Weights of a small GPT-style language model, trained from scratch on English Wikipedia.
Size: 8 layers, width 320, 9.96M parameters.
Architecture: LayerNorm before each block, rotary positions, no biases in attention or MLP, tied embeddings, attention and MLP in parallel.
Training: a variant of SOAP for these matrices, 3126 steps.
Each number is 50 + 15 x the weight over its row's rms, rounded and kept within 0 to 99. Layers, rows and columns count from 0. The size before them is the row's rms in percent of the matrix's.

# k: layer 2 attention key, 64x320, rms 0.0353, rows 6-20, columns 80-159
# q: layer 2 attention query, 320x320, rms 0.0355, rows 7-20,71-84,135-148,199-212,263-276, columns 80-159
k6 102:73 49 68 35 67 61 59 58 54 26 55 63 51 47 59 50 58 26 52 35 68 56 42 54 65 62 78 41 43 65 35 44 26 60 84 68 69 49 68 57 53 52 44 77 34 57 34 60 76 83 34 38 64 44 63 66 32 55 47 49 60 72 38 54 43 34 48 55 24 23 40 39 44 62 83 57 42 30 51 46
q7 102:58 56 38 65 24 33 23 68 47 34 72 74 37 58 30 55 75 57 52 37 61 53 67 59 13 49 40 99 45 52 33 50 76 48 72 40 48 47 43 43 45 52 43 63 40 74 77 50 77 52 72 48 74 43 71 47 46 49 53 37 61 48 62 34 37 32 50 49 71 53 37 58 56 45 51 55 36 18 30 71
q71 107:54 62 75 84 38 11 60 59 55 37 38 55 47 66 44 69 61 47 26 45 78 66 38 35 52 51 17 47 28 57 39 42 68 46 60 33 73 67 53 53 40 34 45 32 37 44 73 67 48 52 66 45 40 54 46 65 40 62 42 56 66 49 43 48 22 64 31 81 57 46 65 39 48 48 14 50 54 46 40 47
q135 096:51 13 49 72 54 63 67 78 45 29 45 37 34 41 58 45 46 75 55 50 54 35 58 65 57 69 39 72 43 16 37 51 47 71 66 60 91 22 72 31 18 57 45 52 54 57 31 36 73 59 30 52 31 67 53 63 44 64 71 25 65 26 44 29 18 54 50 39 62 51 34 45 74 25 74 47 51 45 64 38
q199 104:57 50 68 73 36 61 55 37 37 37 53 71 53 65 75 51 41 70 56 62 23 41 37 55 35 50 21 13 36 43 62 33 31 68 45 45 45 52 38 49 28 48 39 46 68 63 72 38 39 78 27 61 38 62 51 47 40 65 57 37 37 84 41 24 31 80 45 59 63 44 32 51 63 49 52 39 42 68 38 23
q263 098:44 77 43 15 40 28 58 58 50 57 53 31 54 54 39 24 64 56 37 82 33 58 29 64 40 77 59 59 44 69 27 24 56 35 61 77 43 52 43 58 69 54 34 68 40 35 57 64 37 36 49 54 79 54 62 48 31 50 37 53 60 44 53 45 55 54 50 70 75 38 62 41 59 57 60 62 53 33 40 52
k7 099:46 53 68 51 25 43 63 29 19 48 57 65 42 52 51 55 37 58 21 26 56 62 37 61 48 48 41 37 44 63 24 73 23 32 27 15 65 88 34 46 40 52 58 50 77 44 33 16 40 50 45 17 67 58 27 42 46 60 50 27 26 46 64 47 26 68 64 52 29 39 76 45 43 62 58 44 36 61 49 47
q8 070:53 54 64 76 62 64 48 58 63 58 45 63 33 64 40 51 77 59 58 45 63 63 76 49 52 37 46 53 44 46 50 56 60 49 42 50 38 47 31 37 59 64 61 41 58 36 29 36 86 53 45 56 57 74 40 66 28 41 47 34 63 62 61 41 38 08 47 73 50 54 80 37 56 29 42 35 46 76 42 53
q72 046:35 64 53 70 66 64 62 56 47 50 69 66 55 42 34 33 53 61 45 59 53 43 50 27 68 67 44 24 39 56 29 47 70 51 51 56 47 61 42 52 38 67 28 28 67 33 65 53 64 54 59 31 75 89 53 58 69 61 13 45 60 75 35 42 62 57 56 57 39 48 57 71 54 64 55 69 64 56 69 43
q136 048:32 58 49 62 69 59 46 35 42 63 42 67 47 64 64 98 59 65 71 38 79 64 47 42 55 14 54 35 51 58 36 55 64 46 57 52 63 40 25 70 47 63 23 54 29 63 63 35 66 46 23 51 69 57 22 68 57 64 57 50 48 71 63 37 60 51 44 51 45 67 61 47 58 43 63 43 49 68 70 36
q200 052:40 70 57 63 29 48 63 29 45 72 46 52 43 53 55 80 50 69 36 21 89 59 52 52 34 50 32 57 32 67 22 28 29 45 83 51 39 39 44 80 43 99 41 43 35 48 19 37 56 42 46 41 26 70 58 43 55 64 50 58 36 57 68 27 37 61 52 42 43 56 47 58 81 61 66 48 57 70 67 52
q264 098:38 30 57 39 50 57 41 70 71 40 75 63 37 48 36 34 38 34 37 67 42 38 78 65 76 50 45 35 52 55 50 55 63 30 39 48 33 35 47 58 33 47 51 42 44 68 43 47 73 29 51 63 57 73 38 62 44 49 47 32 56 62 30 75 44 32 39 71 26 53 60 17 36 32 45 71 26 51 36 50
k8 061:39 44 66 38 52 56 25 39 51 43 45 21 46 27 47 32 40 50 34 38 34 53 36 42 45 38 37 42 54 17 45 44 34 39 41 60 50 16 42 27 41 34 42 36 43 55 73 48 52 51 34 54 43 41 54 23 53 26 47 44 49 32 77 48 65 72 31 22 50 39 57 55 40 33 63 45 29 83 48 23
q9 084:62 43 40 20 57 55 71 47 62 55 48 31 50 40 69 51 29 47 15 68 57 30 42 48 55 42 31 68 56 55 77 39 56 34 70 32 48 59 63 51 43 43 46 52 53 58 54 57 27 56 58 29 76 45 55 59 67 80 46 60 39 35 55 32 48 36 54 49 49 44 38 82 58 57 37 62 53 42 46 32
q73 064:55 43 40 32 30 65 27 40 36 40 62 36 53 59 75 43 45 54 35 46 30 48 40 58 48 49 58 71 73 25 65 28 60 42 56 25 30 56 46 26 55 37 60 49 44 46 50 78 45 44 36 70 41 43 61 60 48 66 44 54 44 39 38 56 50 29 30 60 60 38 37 65 48 38 27 33 39 32 23 48
q137 080:66 42 43 24 41 26 42 54 61 46 46 49 42 39 64 52 49 20 29 46 28 39 59 37 51 43 20 64 55 58 62 38 51 60 54 33 23 63 37 22 60 33 68 68 43 43 49 86 29 62 70 41 52 22 61 70 30 72 43 80 31 21 35 52 47 32 51 56 43 31 46 59 36 37 29 62 47 27 19 64
q201 078:69 43 46 45 37 45 66 51 42 47 50 54 40 47 60 06 51 64 64 70 22 29 43 61 81 47 52 60 37 66 68 47 59 42 31 49 53 58 78 28 44 48 53 56 42 64 80 76 51 49 70 43 54 51 43 40 23 31 40 50 52 26 47 63 57 91 33 70 49 65 48 53 22 28 63 47 60 42 42 56
q265 096:34 55 39 35 53 33 50 16 65 45 43 37 51 50 61 21 31 33 38 51 48 02 24 50 19 48 51 48 65 39 34 42 44 50 48 39 62 62 61 38 33 22 44 34 29 64 60 56 06 53 41 14 68 48 53 45 50 80 35 55 74 48 57 18 47 37 65 35 65 51 54 33 44 26 57 54 69 59 48 51
k9 091:48 65 65 44 32 55 58 59 58 29 37 48 52 22 45 32 38 52 41 42 66 43 67 54 50 24 48 28 63 26 51 37 48 45 21 58 43 10 55 34 65 33 20 16 35 47 72 59 46 51 99 77 36 51 35 30 31 11 35 42 31 56 57 44 68 75 32 51 43 49 41 42 45 51 36 54 26 39 40 35
q10 079:52 56 50 36 57 66 78 40 41 38 55 56 59 21 74 34 29 49 45 44 32 15 33 79 47 38 42 66 34 45 37 44 66 19 42 53 60 61 60 34 52 58 53 45 28 74 61 69 48 56 36 39 53 45 62 52 62 78 55 64 45 42 64 43 62 22 60 47 53 50 40 90 80 44 44 73 56 51 33 43
q74 064:47 36 39 35 44 58 41 37 27 33 68 36 40 50 68 64 71 44 66 51 34 25 46 69 49 39 71 59 76 29 29 18 38 45 42 45 81 41 50 40 62 60 54 72 34 66 32 90 67 54 05 46 37 27 59 31 45 58 77 66 60 33 50 66 51 28 38 75 63 66 49 68 51 49 42 32 21 48 28 52
q138 090:26 38 26 41 83 63 51 49 39 65 70 37 19 49 43 68 49 39 41 36 14 58 69 70 68 49 39 73 46 71 40 39 63 81 43 56 78 50 43 35 54 47 39 68 44 54 76 72 35 45 39 37 29 28 61 60 54 70 41 66 23 55 22 53 59 46 58 43 54 58 57 78 40 23 62 44 56 37 20 49
q202 072:49 52 49 41 42 55 52 48 32 46 53 59 41 26 81 40 58 41 49 65 33 48 60 65 66 70 45 74 31 43 63 33 60 60 41 72 60 47 46 37 39 42 51 45 38 40 62 65 38 38 40 22 63 48 37 32 31 51 23 45 51 30 44 53 56 55 16 52 51 72 68 70 17 41 53 71 69 41 41 59
q266 098:74 46 20 56 42 28 47 21 38 54 31 71 32 57 46 26 13 44 57 21 35 21 37 49 26 54 50 40 50 43 40 44 48 59 67 59 61 58 33 44 42 49 55 48 45 19 58 49 28 31 16 36 51 44 71 34 72 29 29 29 52 43 41 30 46 52 41 28 68 43 56 59 50 51 39 58 48 53 34 20
k10 112:71 54 55 28 61 64 62 46 43 32 48 04 47 55 44 53 61 60 56 62 63 43 68 59 40 60 41 61 49 51 62 32 27 61 42 34 31 52 30 63 57 45 37 46 44 08 61 46 63 49 62 69 65 70 51 28 63 48 72 57 57 41 71 53 69 58 52 69 63 59 48 49 50 38 42 76 58 57 30 53
q11 085:42 50 73 43 48 61 55 68 33 58 84 37 65 56 25 36 35 59 57 40 38 50 35 61 20 66 54 42 46 48 49 72 52 26 76 34 30 57 39 58 80 23 48 61 58 75 62 61 71 65 48 66 63 62 48 43 40 52 53 74 58 57 67 39 43 59 69 59 29 42 62 70 61 47 77 56 28 64 64 51
q75 080:43 53 57 47 68 26 78 63 56 62 49 53 61 61 52 29 52 52 59 28 51 54 33 58 00 57 39 42 39 48 58 77 36 33 76 56 46 39 55 69 59 50 51 48 39 72 50 50 78 42 61 60 50 47 37 29 55 54 82 63 53 56 80 43 59 56 71 53 66 44 72 54 62 70 53 48 40 55 52 39
q139 108:42 50 61 44 49 72 95 57 38 56 55 44 55 77 31 53 54 90 68 23 45 70 26 53 12 73 50 42 69 53 33 65 25 57 57 57 56 51 44 40 59 44 57 56 53 69 37 40 56 65 59 42 36 54 41 55 61 55 78 44 32 43 39 56 45 35 87 40 50 70 38 40 57 51 53 30 58 33 76 37
q203 090:48 61 42 34 66 68 75 52 58 55 56 57 51 69 51 61 45 63 34 46 54 72 35 69 70 62 35 40 83 61 47 22 41 37 99 52 08 39 49 69 53 67 29 64 53 51 63 27 39 36 48 35 22 56 46 41 50 69 77 60 56 31 50 41 74 66 69 64 45 52 48 54 77 70 62 76 56 37 54 50
q267 098:78 57 58 66 47 50 56 74 35 48 71 57 63 58 22 41 51 40 55 76 45 59 81 67 39 46 66 42 57 48 42 57 76 38 67 36 52 65 28 66 78 51 26 41 68 59 41 47 40 59 55 50 48 38 42 66 39 66 23 44 56 48 29 82 44 35 43 38 43 85 59 67 38 45 50 77 46 79 71 51
k11 102:39 42 31 69 58 65 61 67 46 46 53 48 37 37 51 63 50 24 20 59 75 55 35 73 50 42 09 63 33 65 58 51 27 80 20 57 28 48 51 73 93 36 52 53 47 36 60 55 50 48 52 53 64 42 77 41 49 51 45 53 33 87 33 50 26 44 40 45 41 65 43 72 43 44 28 65 52 46 41 52
q12 112:47 50 57 60 55 20 47 63 22 55 62 83 76 74 37 29 63 52 38 28 28 69 62 58 49 64 33 32 29 34 65 50 60 53 71 61 42 44 34 66 58 69 51 66 60 33 49 23 46 57 50 47 32 61 38 70 45 36 41 50 37 55 23 51 42 62 44 56 38 58 55 80 68 35 73 33 38 80 58 57
q76 131:65 70 61 73 62 33 68 49 74 75 55 65 63 58 26 29 53 60 45 26 43 76 49 38 21 50 29 44 28 52 75 59 66 28 73 66 59 44 53 50 46 55 53 55 83 46 53 37 53 36 72 55 24 68 40 76 68 54 45 51 30 64 39 33 70 48 64 33 36 40 58 57 50 48 75 52 48 51 61 36
q140 107:33 57 59 59 34 65 74 45 58 60 71 69 85 59 54 54 54 60 53 48 52 65 31 35 24 70 33 28 59 50 69 38 57 38 60 42 38 22 40 79 47 62 44 73 50 53 35 41 18 75 49 52 28 38 45 57 42 43 56 38 77 64 42 38 57 53 56 51 58 34 39 52 66 43 73 47 41 71 66 41
q204 097:43 38 74 53 73 46 68 69 59 68 52 58 63 66 47 64 56 54 16 41 67 67 61 48 48 43 73 55 57 70 60 51 58 58 60 37 28 62 69 58 26 52 47 55 72 53 46 61 45 23 41 73 34 36 61 48 62 65 48 46 49 50 42 41 55 64 78 53 45 41 36 49 66 61 81 51 44 30 53 52
q268 120:50 54 73 37 61 63 61 80 68 52 73 67 54 61 37 60 69 40 60 76 54 97 80 70 56 56 56 49 55 43 70 76 54 44 50 43 48 45 46 67 63 62 44 40 56 42 52 51 55 42 49 56 59 72 47 50 39 41 67 41 47 62 42 84 43 45 41 63 65 62 99 37 39 43 55 53 49 60 56 63
k12 091:56 70 58 22 52 45 50 40 52 11 34 39 54 29 75 56 32 67 69 75 72 47 49 60 51 33 72 55 43 48 36 36 39 52 51 44 41 29 56 52 48 46 26 39 20 62 85 75 60 55 69 46 47 92 29 30 39 47 64 40 66 46 73 44 65 49 57 56 65 35 52 47 45 57 61 78 28 50 21 45
q13 107:52 64 59 37 35 62 58 52 56 43 61 54 26 44 33 78 30 55 26 34 57 41 35 32 43 51 59 37 27 68 66 48 52 33 50 72 28 35 80 45 33 75 49 68 66 44 61 62 53 50 52 61 56 32 52 38 55 56 73 47 38 46 67 51 70 52 56 12 43 46 47 51 58 37 44 67 69 50 48 17
q77 104:45 76 35 61 42 57 48 43 44 38 44 48 25 32 54 79 59 42 62 54 28 45 59 59 50 51 39 53 14 55 64 40 49 33 41 31 31 45 33 71 47 22 39 68 53 21 61 61 66 64 61 85 45 61 43 48 45 55 78 67 61 41 50 80 47 35 34 57 62 51 54 36 56 53 42 65 47 20 47 30
q141 091:25 71 57 28 58 42 38 52 37 86 42 37 42 48 33 44 27 46 49 41 34 80 56 69 47 50 50 89 47 62 38 19 59 52 45 48 55 22 33 67 52 63 70 52 18 39 62 46 39 29 37 36 39 37 36 59 54 86 56 80 53 28 62 36 49 48 41 60 58 41 20 53 75 53 70 66 40 41 22 74
q205 098:45 63 52 25 47 80 60 49 25 41 78 29 49 45 31 36 55 20 30 28 48 48 65 45 54 72 39 40 61 69 69 62 50 52 35 26 77 44 79 58 42 58 57 50 43 36 78 89 58 41 50 55 67 43 48 53 35 57 46 67 50 59 58 67 53 52 23 54 51 43 63 37 29 50 51 35 57 69 60 40
q269 097:48 46 32 68 57 45 36 56 60 12 39 46 29 60 27 56 63 52 48 70 39 55 34 36 51 31 37 73 44 55 23 60 56 69 31 50 59 38 53 22 42 60 56 43 68 50 41 60 47 54 47 43 40 56 17 67 42 24 79 61 33 56 47 47 52 38 46 70 44 64 44 31 18 45 52 54 44 54 47 32
k13 099:40 77 53 48 44 40 57 55 32 81 74 44 72 52 31 49 59 52 50 71 52 57 69 46 64 77 56 58 32 69 43 53 59 60 70 35 53 93 69 56 33 44 47 56 71 64 46 68 51 59 84 66 65 62 68 73 56 89 79 43 53 40 44 50 47 43 41 73 61 40 55 43 54 51 45 60 69 26 51 71
q14 109:34 37 63 26 64 41 83 63 58 43 57 74 42 52 61 32 44 92 54 51 72 66 55 57 28 32 44 70 55 88 42 47 77 47 54 68 50 40 36 59 39 49 19 79 43 39 55 31 57 60 18 27 43 11 84 51 38 50 39 63 49 29 64 52 43 85 84 43 69 53 44 30 35 36 40 70 64 56 39 50
q78 105:67 54 65 36 71 51 60 64 48 68 74 52 42 61 59 42 39 64 75 43 37 58 61 60 43 38 49 34 51 50 60 54 70 54 49 38 40 59 48 55 66 55 46 56 37 52 28 44 58 54 52 28 69 40 47 64 72 53 52 49 50 65 56 25 64 77 86 58 69 39 68 22 56 50 59 62 57 65 50 51
q142 106:55 52 47 56 57 43 62 57 57 34 75 70 38 43 41 61 38 53 40 58 53 36 53 39 52 46 25 65 53 15 68 60 38 49 58 20 36 28 55 46 64 49 44 53 37 46 42 51 45 46 43 27 57 40 52 53 30 68 43 36 65 68 42 51 39 50 28 38 42 40 40 74 47 40 58 63 17 61 58 44
q206 102:51 46 37 50 42 46 56 31 40 59 45 59 36 44 67 59 26 43 46 47 68 44 62 53 32 42 70 58 60 65 72 30 19 31 44 50 67 61 33 38 40 32 20 67 49 58 71 70 40 64 47 42 68 40 36 27 53 54 41 67 65 56 72 63 60 53 59 59 54 27 50 72 10 61 04 40 79 37 59 63
q270 093:39 48 62 67 47 52 50 46 28 38 41 46 53 44 74 32 72 64 29 30 47 41 55 61 72 56 75 64 42 51 54 67 47 46 49 54 20 91 51 44 66 57 56 58 39 56 57 33 25 65 44 39 66 80 34 62 46 56 58 32 42 53 57 25 69 56 59 63 51 60 67 70 31 80 65 64 99 71 53 41
k14 103:37 45 41 69 49 31 72 79 42 59 46 27 59 23 64 47 42 36 33 58 77 66 28 44 46 61 28 53 25 50 66 52 39 61 44 53 62 45 42 68 55 65 52 61 61 33 38 51 45 37 42 49 76 56 31 26 57 59 45 78 32 60 32 85 32 67 59 48 37 54 40 49 37 64 40 40 66 69 54 54
q15 102:63 31 40 36 68 50 51 65 46 32 40 62 40 61 47 46 38 26 41 49 54 34 52 32 45 68 61 76 65 46 40 73 52 70 64 59 21 29 68 62 52 29 44 47 53 55 45 67 40 50 45 38 29 23 56 61 18 60 56 66 67 54 26 26 19 33 60 34 60 36 47 67 46 64 64 33 45 32 68 46
q79 107:48 29 31 38 58 38 53 16 51 25 63 64 58 53 67 55 35 26 33 57 53 60 34 37 36 31 45 48 66 31 60 32 52 61 69 44 52 50 37 41 68 33 76 43 42 72 55 86 22 71 28 65 35 39 30 42 37 55 45 41 56 33 43 38 60 27 63 54 51 47 61 82 39 66 41 40 46 40 51 43
q143 095:55 40 34 61 50 39 46 48 47 64 52 47 70 27 42 26 53 58 50 62 62 82 42 53 47 59 96 56 43 69 69 66 69 50 49 58 72 49 44 33 41 29 33 42 60 33 75 43 50 55 72 54 72 68 54 37 48 57 53 34 32 41 54 64 17 38 73 66 52 54 50 52 54 51 42 73 31 63 84 56
q207 100:66 52 70 42 24 77 73 50 78 30 21 65 56 30 65 56 57 55 37 85 39 44 52 41 66 56 72 53 71 32 29 70 51 52 58 40 44 51 31 39 48 31 52 51 48 57 24 43 71 43 38 57 37 52 47 38 14 43 51 45 63 64 47 43 44 36 66 39 45 51 43 22 64 52 47 66 62 60 45 52
q271 096:49 43 29 32 34 59 52 65 42 54 82 53 67 57 35 50 44 31 56 69 44 44 49 54 32 35 36 49 24 57 72 54 42 64 47 66 59 60 31 36 58 68 60 12 53 19 38 36 84 69 50 39 20 46 37 59 34 57 54 23 48 74 67 30 51 71 57 48 30 48 28 62 66 44 42 68 23 64 51 33
k15 099:60 19 59 60 77 70 57 52 55 47 36 35 35 51 63 38 74 56 38 44 83 67 55 57 58 64 60 37 53 30 52 49 69 56 42 36 49 54 65 40 20 53 38 38 72 29 31 53 49 56 60 48 59 21 76 70 63 23 43 34 59 45 20 53 49 45 59 18 46 35 65 46 64 08 47 34 64 27 52 72
q16 099:38 31 62 44 47 74 45 29 69 40 58 30 44 58 58 59 34 49 40 62 55 67 60 57 50 61 31 53 39 47 68 67 63 25 91 12 46 34 63 69 59 46 43 54 54 45 11 76 29 47 53 62 38 61 54 50 37 51 37 56 39 49 57 97 28 59 73 29 51 27 29 49 42 52 74 42 66 62 41 57
q80 101:35 42 69 65 38 59 26 17 29 50 51 43 67 68 31 58 46 40 65 52 49 43 42 59 48 59 38 70 35 16 60 53 50 63 51 28 49 62 40 41 55 72 63 67 76 51 07 60 35 51 53 55 57 41 67 58 49 44 33 72 63 47 63 49 40 43 39 29 40 44 52 54 24 63 30 47 59 44 52 83
q144 102:89 69 53 49 62 58 62 52 69 57 46 64 36 48 60 70 48 46 60 46 49 52 70 57 62 38 27 75 48 42 50 54 70 50 40 54 36 45 61 43 78 75 38 52 41 43 40 42 42 59 36 63 66 52 64 56 32 67 57 76 56 51 38 65 46 49 71 44 67 45 34 41 17 46 38 28 29 19 65 75
q208 097:65 38 24 63 41 53 55 60 45 53 56 34 44 46 41 39 35 73 60 28 33 32 47 51 63 32 41 53 49 54 53 56 65 45 53 74 33 60 88 53 27 17 64 41 64 75 55 52 46 34 66 30 52 58 67 25 77 53 64 63 35 57 55 47 52 56 46 68 49 60 34 36 27 66 58 44 57 43 24 54
q272 110:67 43 52 34 43 30 58 18 46 60 61 60 37 60 56 54 68 47 66 68 42 53 52 35 40 50 39 60 57 50 56 57 49 50 56 57 44 39 43 53 60 51 40 58 49 54 41 41 15 25 44 46 46 08 65 52 58 80 75 72 51 64 52 51 55 45 62 89 53 59 52 57 48 68 53 60 60 50 50 69
k16 104:33 74 07 51 45 62 43 49 59 40 51 73 59 64 66 46 35 45 44 49 34 62 46 72 68 70 62 42 46 71 71 65 58 50 64 62 73 58 70 64 50 26 52 50 34 63 28 53 38 59 33 26 44 28 24 47 46 40 27 73 52 55 18 55 27 28 73 59 60 43 48 76 26 54 43 26 53 35 42 34
q17 106:61 69 23 65 31 69 65 34 44 65 44 58 70 42 29 35 60 35 60 50 45 59 39 59 80 67 66 50 60 51 41 70 67 54 34 46 50 51 47 40 76 66 24 76 64 60 64 45 73 42 66 88 75 73 61 29 74 55 48 49 44 52 41 55 74 77 49 62 51 86 45 50 27 74 46 61 69 68 48 75
q81 109:53 34 54 65 40 61 56 46 57 79 63 57 50 57 23 43 49 44 57 19 56 85 53 51 84 45 46 27 25 39 36 53 86 34 47 73 48 31 55 22 28 52 29 51 66 84 66 17 47 44 73 54 64 60 44 18 72 45 55 60 48 51 47 58 40 85 52 45 43 84 42 21 30 34 56 58 48 73 75 46
q145 100:41 39 59 92 58 48 56 48 81 45 40 38 74 51 51 57 61 28 48 55 48 66 20 43 48 53 42 30 73 46 84 64 65 58 25 51 44 61 53 46 43 40 48 40 50 73 75 45 36 65 36 71 66 44 94 47 40 49 39 72 72 50 38 51 47 32 66 36 72 57 38 45 29 43 42 41 35 53 58 60
q209 094:51 31 86 39 42 58 33 42 52 57 31 24 66 32 38 40 41 51 62 63 64 72 60 26 47 40 58 64 81 43 48 62 69 72 75 78 38 35 73 29 53 56 67 79 60 64 61 48 51 43 40 76 33 48 51 53 54 30 47 86 32 51 25 60 32 55 51 60 40 26 47 28 51 60 45 41 71 31 36 58
q273 099:56 54 25 69 62 57 42 56 43 34 44 35 69 54 57 44 46 56 82 50 59 66 52 35 63 64 59 52 38 49 46 43 54 48 26 19 77 45 37 61 39 75 38 63 66 59 50 47 70 25 52 57 74 46 48 53 42 41 78 67 49 19 40 32 57 49 78 63 79 39 51 36 29 58 39 89 29 35 64 41
k17 105:84 44 27 41 56 56 41 60 56 51 62 56 26 57 52 57 34 48 63 49 37 55 51 65 42 55 56 67 38 25 65 31 26 56 61 79 35 24 44 62 63 31 44 36 37 39 80 20 56 51 38 71 56 27 52 29 65 27 57 45 46 71 49 58 37 42 60 66 75 57 45 78 53 40 67 54 74 36 54 46
q18 104:17 28 35 45 61 66 57 20 61 37 29 39 17 55 53 38 50 62 49 55 30 50 53 21 53 61 55 60 24 48 51 48 49 58 45 69 61 41 52 35 56 50 49 25 48 46 38 55 26 53 43 50 25 46 68 47 28 77 64 55 54 28 65 41 61 29 72 73 50 25 37 49 53 33 57 38 62 54 57 29
q82 107:68 65 41 49 68 51 78 41 52 29 22 53 32 60 35 43 47 67 35 54 41 72 21 61 55 30 63 55 56 68 31 49 41 63 44 34 55 76 38 53 62 60 53 37 43 65 43 47 42 39 58 56 37 66 63 46 38 63 48 73 58 44 81 40 69 54 48 58 47 60 34 45 73 52 52 42 78 32 43 49
q146 106:48 40 27 48 49 52 47 48 39 68 48 55 41 52 40 55 52 32 53 42 07 54 25 27 50 26 56 68 31 52 61 58 50 35 30 50 12 51 66 42 51 44 38 64 46 71 29 76 23 65 60 55 18 42 53 60 63 45 35 44 49 47 34 42 71 30 60 31 45 66 35 60 23 36 42 38 37 46 45 65
q210 097:31 28 51 49 71 78 41 25 55 73 50 44 66 72 38 64 71 49 62 43 12 34 48 37 41 29 54 49 53 33 49 69 49 62 90 56 53 77 47 35 43 26 48 52 55 73 35 48 49 33 33 52 24 12 51 75 48 44 38 69 38 51 71 61 71 53 55 47 45 69 21 54 77 48 42 64 63 35 40 43
q274 088:26 49 66 38 46 43 66 45 45 53 53 32 44 25 33 58 35 62 36 33 53 43 46 48 86 34 90 60 32 53 36 26 67 47 39 23 32 48 12 70 37 38 40 45 41 44 79 42 58 17 55 51 29 42 55 48 65 48 61 79 48 48 32 35 35 39 51 47 54 77 58 31 61 37 57 65 41 55 38 53
k18 102:51 59 50 80 63 29 67 48 52 26 61 32 66 37 38 58 38 32 51 35 55 55 24 50 48 53 56 66 31 38 43 78 55 26 39 15 27 56 75 71 76 41 69 40 19 82 76 56 58 45 53 29 61 71 39 82 50 38 53 50 37 50 47 69 48 45 56 53 53 63 75 26 79 25 44 19 41 68 29 51
q19 104:65 39 27 18 60 41 48 55 53 49 53 42 47 47 72 29 71 51 51 73 15 58 48 70 42 27 65 41 30 61 72 63 22 33 76 23 94 52 49 33 57 30 52 40 49 51 34 69 69 46 75 47 53 55 74 32 31 53 80 65 45 60 76 27 68 33 68 46 66 43 60 54 19 34 37 42 40 19 32 53
q83 102:37 31 33 27 49 54 73 57 35 36 49 74 81 41 61 63 47 60 51 46 19 69 23 71 52 59 63 64 20 57 62 53 72 55 48 38 63 55 36 33 68 44 36 38 54 45 59 42 53 36 49 49 74 55 61 39 49 47 84 65 44 52 51 68 43 45 40 42 45 48 56 54 54 38 44 56 29 70 56 58
q147 101:71 64 36 55 63 49 68 68 49 46 61 55 85 61 48 51 60 67 63 88 26 35 24 04 42 28 44 53 32 48 40 54 30 45 69 54 57 68 52 54 55 18 50 42 44 52 40 63 30 53 22 48 45 73 72 28 37 60 68 37 53 37 60 53 42 55 49 45 63 45 49 61 31 64 42 49 27 34 42 47
q211 102:67 28 35 94 26 52 22 61 59 44 44 54 22 44 41 42 53 70 48 45 30 43 50 48 51 49 42 68 32 64 37 57 34 53 71 55 28 69 37 41 41 64 36 43 43 67 54 59 55 43 78 36 43 67 52 46 69 28 39 64 45 64 53 70 68 56 30 60 26 58 52 53 57 47 65 29 51 54 45 52
q275 101:56 44 63 49 42 61 81 54 46 67 58 57 61 46 60 65 36 65 55 56 54 29 55 20 28 52 69 60 49 56 18 48 48 72 68 49 41 30 54 15 73 49 28 52 59 50 52 34 61 38 55 36 46 50 57 40 58 57 52 39 64 23 22 49 63 34 18 59 35 36 66 51 26 30 52 58 37 61 62 69
k19 102:41 43 67 30 70 50 70 39 40 50 36 50 54 34 38 53 54 39 47 37 76 45 68 64 63 59 45 71 33 54 44 31 29 35 52 51 41 41 48 51 50 45 64 46 33 58 46 78 23 39 47 55 74 41 32 38 09 67 34 56 50 75 68 58 53 71 78 54 84 65 63 51 56 52 62 86 58 46 57 46
q20 105:33 58 55 45 35 38 50 39 54 32 64 39 70 46 58 43 62 42 35 67 53 47 51 36 36 48 69 71 46 38 63 39 75 43 51 45 39 43 55 38 52 22 55 73 37 56 56 60 53 58 60 81 34 38 70 58 38 56 52 48 31 73 41 48 50 25 37 66 29 57 51 58 53 71 37 82 46 32 69 41
q84 103:56 38 53 38 59 46 10 52 64 48 61 43 60 59 80 33 51 53 42 67 52 69 67 12 29 38 51 39 44 74 52 67 49 36 35 67 72 56 51 43 57 23 28 34 46 38 53 81 57 40 79 62 39 61 48 26 50 45 34 37 45 77 56 57 37 26 85 53 42 60 31 52 22 58 64 55 45 32 50 68
q148 097:77 57 42 25 55 40 33 55 39 52 47 29 68 39 53 40 84 41 40 52 58 39 83 42 80 35 54 71 24 86 77 56 61 36 77 35 30 72 75 46 46 43 50 29 44 59 50 67 71 50 57 63 47 39 47 48 64 27 59 36 41 55 56 43 84 53 62 36 33 55 28 59 65 66 47 48 42 58 38 52
q212 106:55 51 41 46 39 27 59 48 47 43 31 29 38 73 67 29 56 34 56 54 52 49 54 58 28 60 25 63 40 43 51 49 17 67 54 45 40 62 43 49 37 32 33 66 46 67 29 61 58 51 53 58 59 38 36 54 79 51 09 69 50 42 36 59 75 74 57 74 54 34 33 38 49 64 47 34 55 35 40 51
q276 103:55 43 42 22 52 58 44 22 30 82 52 63 41 39 59 52 55 18 62 49 32 63 40 64 70 44 72 43 43 23 72 75 43 59 65 49 50 63 55 66 61 47 71 17 26 49 64 87 40 53 18 42 47 25 64 35 59 47 45 34 36 46 58 50 39 75 48 48 73 53 40 44 55 47 43 62 54 37 37 32
k20 104:53 59 53 77 51 44 77 50 77 61 44 32 55 78 43 52 33 37 47 66 38 71 24 34 76 34 47 99 54 63 35 57 74 71 52 41 48 39 55 77 57 59 56 63 54 61 60 61 45 53 35 51 41 45 48 42 38 51 46 28 57 49 39 48 63 40 39 39 54 51 89 59 64 71 57 43 63 74 61 77